Weights of a small GPT-style language model, trained from scratch on English Wikipedia: 3541 steps.
Each number is 500 + 50 x the weight over the matrix's rms, rounded and kept within 0 to 999. Layers, rows and columns count from 0. Numbers have three digits each.

# layer 9 attention query, 128x128, rms 0.174, rows 0-19,32-51,64-83,96-115, columns 64-127
490526328462515558378414473507619529439472420564479538594512532469511386561447478545430313342539551401453479530459439585390500523471618499497594564597477361511601451558451450506569448448531492
534556499491503434509537509488463505501485536447522516463538498523532560457563477521495573563486533452555501475505495459575487494538462554455522481532509524517504564534514461502495531495482544
490520420408555619457391486516505482484547474522538512563569553459538443515503508497494400327598514435418562543504524523449521552433579488482461423560438464490473440548422489436516436505473505
463513468592554536485376533445579480441396560504495445642504546566480465657459412349598451465547566494479481442576465569420546504436409415527463500455498498543500437499394487540492599410518478
477558529524491409482558605525395435508473482502518432477442518490451514402457483528454598607450522497541555447490481522553537509460365534418531517434565562445457520482560553490510584574465476
471471463534452470487419445514524574442415428546491498503551567558534516573545420573518502534450550416502455526501502552461471468473423535563471495516486521494510493497480466516547486526462587
477563487457446537441544374497412447486481530521599464440513505429484508512554581509550571519465405503474458448480427547549466486518526513555545498520486526516493518605478517532479490550416428
431448484566435505524496504584527533501497509558577574541501499540519529600511506586466485515581437438461458518537450502488470462535589467531510516560518510445430546497504485551527531464488417
474466517651507435511618543557476442480502568489474507492517464431472500539546609477526604573506522581527440435520550497581556477477488518526466502467512494451439515409469548448419519560478439
498537413501522539521468504525467461498545516565447452509491418421522437547479526519560416495546534425482508595475506497467580526454587448556465469485496419553512493484473559487457471452537572
534466479588439475467539503541572514493384532528536494573525575487453532459432508585515453488478483523501503438496434468511574463533462482531467492551534508427387450503458476498451568514571492
405497649463511510505530511534440430531533543631561479467486546485485494463484530441496514541406487499524415459494480445509521513501499508532402497551414419545555435477490489472486454506501539
518475552576438576466450521448474484612478536411499531490516520559492506562590536490522410501489539527455458557494557560549569453483425480522496498451522507549493498483506466517387475549491458
532462538534523527471512527541486466518532563487491486488591451579548420511487441482401460512425547512592512558469515494552435425358510538527504612558403595377441502554482490437579466435449502
560524480592521490517555534593502501486494490492477472458610428500477523497445349467573493515411492507581454464449399507399547559506449513555623515596472487477455433452474453458621485546490526
513478486459462535443483451467544448465441495442461504619518566483470450539424396508494480398543505467538506531546461536365514540508514483555548439560477450528471479521420471543516525483526467
522487689519468419531679533520418469480560613335494506380505511509477667432541657537511683711544481623619545496568595465681504395561412477499477429375572645452410539517544611538413581601476496
463523556566503490563516434601477510594537486500498554496518445531484468505555562451500520555522491503468547473522546522618587455498570481444444461454560563442421516461474563525455562542518538
537529494503568554479472454493541555389478483461467533564540535519521425528513549439519461425513554461497528555530485484473429478484529509463528459548455496524415491586473451504566586474539493
478520524511521467486475549471585442575508502552502518574422467483530516507442493421617411554497468557490491523448524433485399547549506486490546545504539573510491503482497474437591526533492498
516490519524521496500477508484494522474487493481543517505546469519506493498447517493438524495499540512508563528502537424504492505509515521439483473471521514486468481445502471564529536530490539
515520501498538489480495518519481467445514469476496540451521480443497542444457493537486471513525514476442461516508502480538514537470514523500473537521525514558500481504520486474500471462483455
454500507483527482511524489474485555561546513489512523521544503521473486551512488491466498568488491565503474511492510457503530506525499491518539516459486495493557514493498498461473522484502463
544489496581449550453532518522407620455465516457628551552501573568534519479464493586423447471478498468530512557508457486497511512588474481515517548508398558451500479553484560618516505578440544
486533508486526511518441506495548420470523540414474489379461485491499527470432473579518476378453524462414482403486539495520529525468523455515507505560557492594474556499488561457505595481524476
549469553502473494508432526315512410473648534314474463413489523403502513479447472501389551533500571578492458497499647542586475470356602513469531570526538408549513484568395569529504460484509467
485527446433562619439561465479527552472537497486476519529435514612478507452574457643478512487424542452619438568566614578532524527499439448463513516518551630467502511574410505432498454534484483
502596550438509403551563443465419493510563507573518440443448602548483397518509538429465488484581499454530499512506520516497506513460577506508490384576509577382572539508575522460519516640600519
543512480504487421538581476471491465438498602448526495499385494460489441565428501503414468441441588399456488539558487486500415507517494460426555445570537551388443572524497575448544504561653597
530510555542398509454606420556622474480374567546487502496542482483521502464388509473518525478411541522422520536515436474475471516538546512421593529541587501463375407533515490403565458522490525
420430428504522440497455536428461486553543480520392463464456569493532480529480516482597541406489349483493467364419579502501556615489588577671439445418488482474444496449421572652473488535454487
469493546566513408508405583480568501446500586451456457487516499561563406552537533312482413522483525467539568519490501525513584495468503287560535443531511549442436512530562511465475568432498600
411514548545508519437433518483384580453587381360474524547648605442565520513520491449419498509531474529437548405532650498448514513505541542476435574541494562542504540499564549408573510444569623
393608433509441509364474475451490551575650376475415421457484282584545553560677504524499540503575503534495373464520457519543448470493461580492494527500503568427457504554537434487608453473523512
406436513444439504518455460487481499415515596456473488532495467464469587640412456519552570510447473538556512472582502553451456495557435400459519413418433427542505501475426499465602476527507457
448517469378572515503530612550542613510463599513554443601488421591532468531472436394573522527589579548428524558363617434408585458501493522481458465514497598473560516522478471561630481516450592
473529481476521508493516502515503483474479462493473483449501512486475499489469487522555468530511515460492505490477457496481543515494521500505494509542497514528497513525520496490490473500533484
482501451503524523517502511506544479486460527542447488493460523492507541510494511504542470489488443444509465454483471549460517498521487493591426513555475496507483463510532535484462467523467489
525419482503521501499529519476461520498481479497549552563486533464490478494431529518453556532478534491519502532528526494550506464498532582465483480456510510512484520499470476518534455494525514
613483516536535515517508516458469547423515535503566574505509450523532504572543558544502523518465547477482516535506618447515475480550464520390575576476555470479417450465484417578541367509517475
542511492495483488479540490485468495506522479521495497478494473478505459496494495499466503527523499494540462477514514499489509516492504515473491487482462502527499502506510514526505469488503516
492471516521511511541492477491531497535527475528535494465508538572511527469479475524468555422492519472464480486486468552479527525469498484511484521504533470491456480489485483453509514494516496
552533483480496499437536497467464518490517496529491485485515467505522482508505503498526465500527492538536482498524505547476451457531507494488475491537465520555521515502508519531531500490510532
575528510479536404548476480522466547489523477500554528460469458509585444571496496563420451595466484466510494525540526469568490430542531514467462520412492474495516614429533527474464460519467521
454532504494513470554441517487486502540453462532479532455485528519508584582477480478553481412495471493501496487526470519544498476462526528543553472501562506488508578518485451464476559586422539
539574507499474477474528419476485465486496428433493559480457489502500591578480521480538501588455548594583506499424466537461493391510452519434558540467496505533509505573452421418492514445458500
490438453451524468412542413468559581427428410573494455468418419370544566542487533464590464414527548432412574566462432501453462526498518478439384422488494546563461470468489474527536478528460552
583477529569559511445465411481460478474539430459479356519532502544515439484570552439508527585522582552486493486522493519512531469504465531518492525392509566511584528496468504517577486496525496
508449477611572499451538406464584481483421530476528454493380533453476470616399504469466524434497557450418510519569434605446520536554418398500485398443531520461417491509495543447507563569535481
480454564523455482419506539491614567464449377561417473489560558489466519560522554455530538448514466487507571516558452436485468469529442534532457473488592574524473409436529422514503413397488543
496506422532519486520474505475474534469462612438414483429476422496554497501546526473535570654547455544496439462438479520491522571491509450529461549495457396476410529587509449556480524526453555
523535484505495471470451507418594480440491381535447553511407421463549488501632553423434527525632429490480598542472433522557444577351571474487445522488497481495670456556617577535517570605504597
474423427571592505424465453590551506455499470522519488517581332460506509461643445433501416551484491488595574456505474494555467480482417531443441512508446516469501529625672510546545403359491476
440539610504540469567380456349459559401533582665545414555481503560595532466449531460414549495579550435503431479510634532567474581434542384451402515417448541587445396496483584384495456493483524
399460563395492440464681639544490490509472487516554540593463472648443575581486539418515595512484486537558436466474484516452446521423487609546501543564464430485507476528540565466532465433620459
576511502428602506458512535582495526448651516425540506558424483484584495479632523539608462577516585388552590544531359562434543426569408465432576481468476518521493542490606436554481509485492522
462480480504502509538479497501506464531477546520517513514495488507500524507459526494492516467539524510483519505503453552513541511484545469516496503496513488506510483496508494501512522516498488
424484509522534528570485533528555505523498527493504546545490493521520501574509484481531498478472476487404526488470477477502508525532490452516479478589488490485519514493518498461460534548456528
544522487472458536498543478480537491502494489446491540495505464469518470472483531531487547519518483499542453504510526504493462486477467528474479492474504508538533497464469512479511483460509474
527400498499445539488529528474549531507574490456469542471586527513482420464537542594514488518467472501515431504419505506539566515478491576451434467401622479500486516504483535462515441434496512
458524511533528508482514530482402486509414514538548580436516390434532533409382508525535555484479512480514468497527526504483511481451521484470577449534489506571492465498549513493477462502486500
486594580542506418522543485562604516465435498615517474477588624567426558549460515460499496477601484571510516517446523527440527535582558422528433498539550477429564572473523494567433484533405518
455445414468484545474479465432488519505488551485602521537541539526463447566447439518584432493531533491552454464542504532466480506527410554428634465519499474514516553613425460532474416430529431
390462445507455532440514512506561482585506538474532503507508528565459514537431509462536507470548500532466547487387579474508496447461462451528497478554503572536413433496530500520513527461505436
591514507515493444525568538552523522465464446561472449434535465447474583487527496412452396597516528520502474526487448599561441455478482403498524527489491468530538445490478544469485545591555549
485493403505399534526552497470504515472520512470586551512476506536519433523509513550477544442452490427538507539445499422442543471499470460561519445507561491532465590492523521467525566510475504
487509581525461500533474516487572486520581473500548412556521442482484603449566488510485483451487492510478489440503562521539513508538553498460490532545529460446532477511552453451495482522517506
403450441467470523513505526480506528422552555486551524568468545516434474524486583530541511499558508498472521445462487471424436490555461503492506549495545491517483623523462439568468462503489488
473489512595492516544471530477472533466550528444493473452457501526457511498528514487397515500492461519449462545487503507539545457466446503506501542446578528550546532392473512477500466523524493
425495437463440486497486551483404517540452527578468462438509479529473501527465506539554474517497496485540526560454459426529485473511453504474458495527491560518533478526523460510515480492439522
510577493543492536555545477533429536463442467534445482431485504559551480459612514534485498493508424496474454487556521500512497456443635440533502606534504437388543550451483468524468541548479490
441498411498458446461504520493557481447529500483528475506495577571494489598462503508518461505504496498497570538594501494445495464483421535504445552592449487480441557434511471491503533452483469
490469544511563497523389468517512499457475506509506436496487441525418507539524503503516486509480478475494473519528530550507565529514594469518544477490436488546559506430401529464512536512564525
463488476464513485494480476513523514559525487471512511507505502498476531464511487536516439482447511455397511443504493467526496512510460526555517479444477461476591490502467499552481536440466464
477452571503538482516548582533511567485517501539481505500474376539506467512489435487618502470581449507478476537449543534494482572533559566481562534492451467529451440472445470468516502521494578
512511493535477449479441512464476549454520538508494514490523464444503459523457525558430432513503516487571447495555498507474535484509458568517578469524468466557582500580464533513509431431501458
452555516527477465499547478585574504502476575469533514541504539520428548567468560482500497491560499546531534553471482520478538449527496402551498507590527516402528598494522535514433593591476513
507498414506521480495554553563509480464555501598478498617422575561433488544531572421648413544572470611452545416397467435500523555600479401639469527459503502481468617536515560599524619554499421
527523523500412537433506473435478469438510533479457453427515552549564468489650523549358570451516476453634519524507461487495405445483430603424532485396542502533620447501490487532535558469537519
549487504462530492431472449497503518511468532395466503493536481440534472513457466509453538446520547523566450525536496483503451404404482488439531501467632525588440453585460560476502524494560509
# layer 9 attention key, 32x128, rms 0.135, rows 0-19, columns 64-127
518469473434536566425420460502581542494504525538525534454516494491538395537434453496498450477569533427521489525425515452427490560479497445503514431467382435528503421537492432504550439436498460
514459431583565565476489440546578479435451685487542435501486521479530441424465470474523510463467492449481452482470441574368556492511512497423447456578468422539491575596489444529530410504534532
501493510522503499519454453441418537587535483556508460480492471546479489498462424496420451505522546475501448431540476544434483518496457500562414531520472500506577499465569478470584426411533420
571457554516420454450503515506478581516535538610496501445531496475586459510444460515486450510444458457539483492464466494467527534559526594566430521516491544477539535476520514536482437523483629
531490423524511457533441544431545515418464553437497474507562449523444498447492448590433484399368532582484505488507453507500565481466569504475470497527540571468403499475454492522482559511459567
532649487459459489404537504494504530534476501505506517389515483509454472581331430508515501445477541493468474415465506485471532533440489490472484514449520440594616554471494477483531556489522445
436421510522541472448438539455505484572561505459525468443598556510547510497430543611577482499509517521600493515508485511503542462550438504420499496402582543535542495479551462605507516424525483
533409530505534505459398453469577427548518530512474457470401424617508475534480514609536458483457508489463466542499612507475468569515413451568454451456462568523476486470533496538522493473477425
591497505519540504517580426504381582518501506516498510494491582357441523559497496452372484547567491535448441508521444545481440512520545444466481544487515518494492589494472554580493599493585532
571549521494394493464490437500536506478439477406453464483546447515537642433503526525437480575510545577543538445551561496499467399485574497556493567501568535460490509469491532467475596586520476
451514525500513479578506521602467575551524458461496530480490456571466454519667541439514599468469445528488506464510458527470441460536515606495514516476496491487514444514455529566438535551580562
556529549407434558487462472446573510461609529604374488539567412504547355463442469469570401463467484392542549498535479528455484544596457513519537414452487536526560505533534506550598445492503453
474533427539570535410473470669514511556511460445525545539495412515552467447442480492460480473456519507491513490485487600500477489502456492519493499534462537533460493541587482517514500421485528
473523524481518565506533436453581638394555452575428530404578354519452592503449593536503504475559455551505534477474505479492574492488499544469492494496559542462426500464520506503554547495509521
492535457453486485514456525571498455478446482565486545520386521387555573492566523514636452546538513607550507520488536502509497532431471476513497557519608495552506583585521551568515493456479527
440467568570564492525548575551453456386531477467472426552460514528475636420575510472562521511495446571455430545569425590519563445546500592486433552554576556435507597424424551483398559538545550
490494457469496506447494485484513497445522515515492505474504511564533514542509537566493470530582498486502496517486515483515481483517495476514516445484481481535470490504487501520509527497502517
471503519482573458569479474483552483480487485472474459519438536572483610478607461490507494504487469477446504435577445544525462525529462476520428570613469531389511570497537501476439462501480547
473551560407481504504492546498471557560468441541523582510526597463472411574538510449576484539526537445526512467503512397432381513475520401460490453441386503535502500466581497514498558499458522
532483597487493510535448481416458489514566512458564584499525589532605438537468533483392489531551532497572489481590441559498456551486463512494540485435458455427453470575510521520439469505458539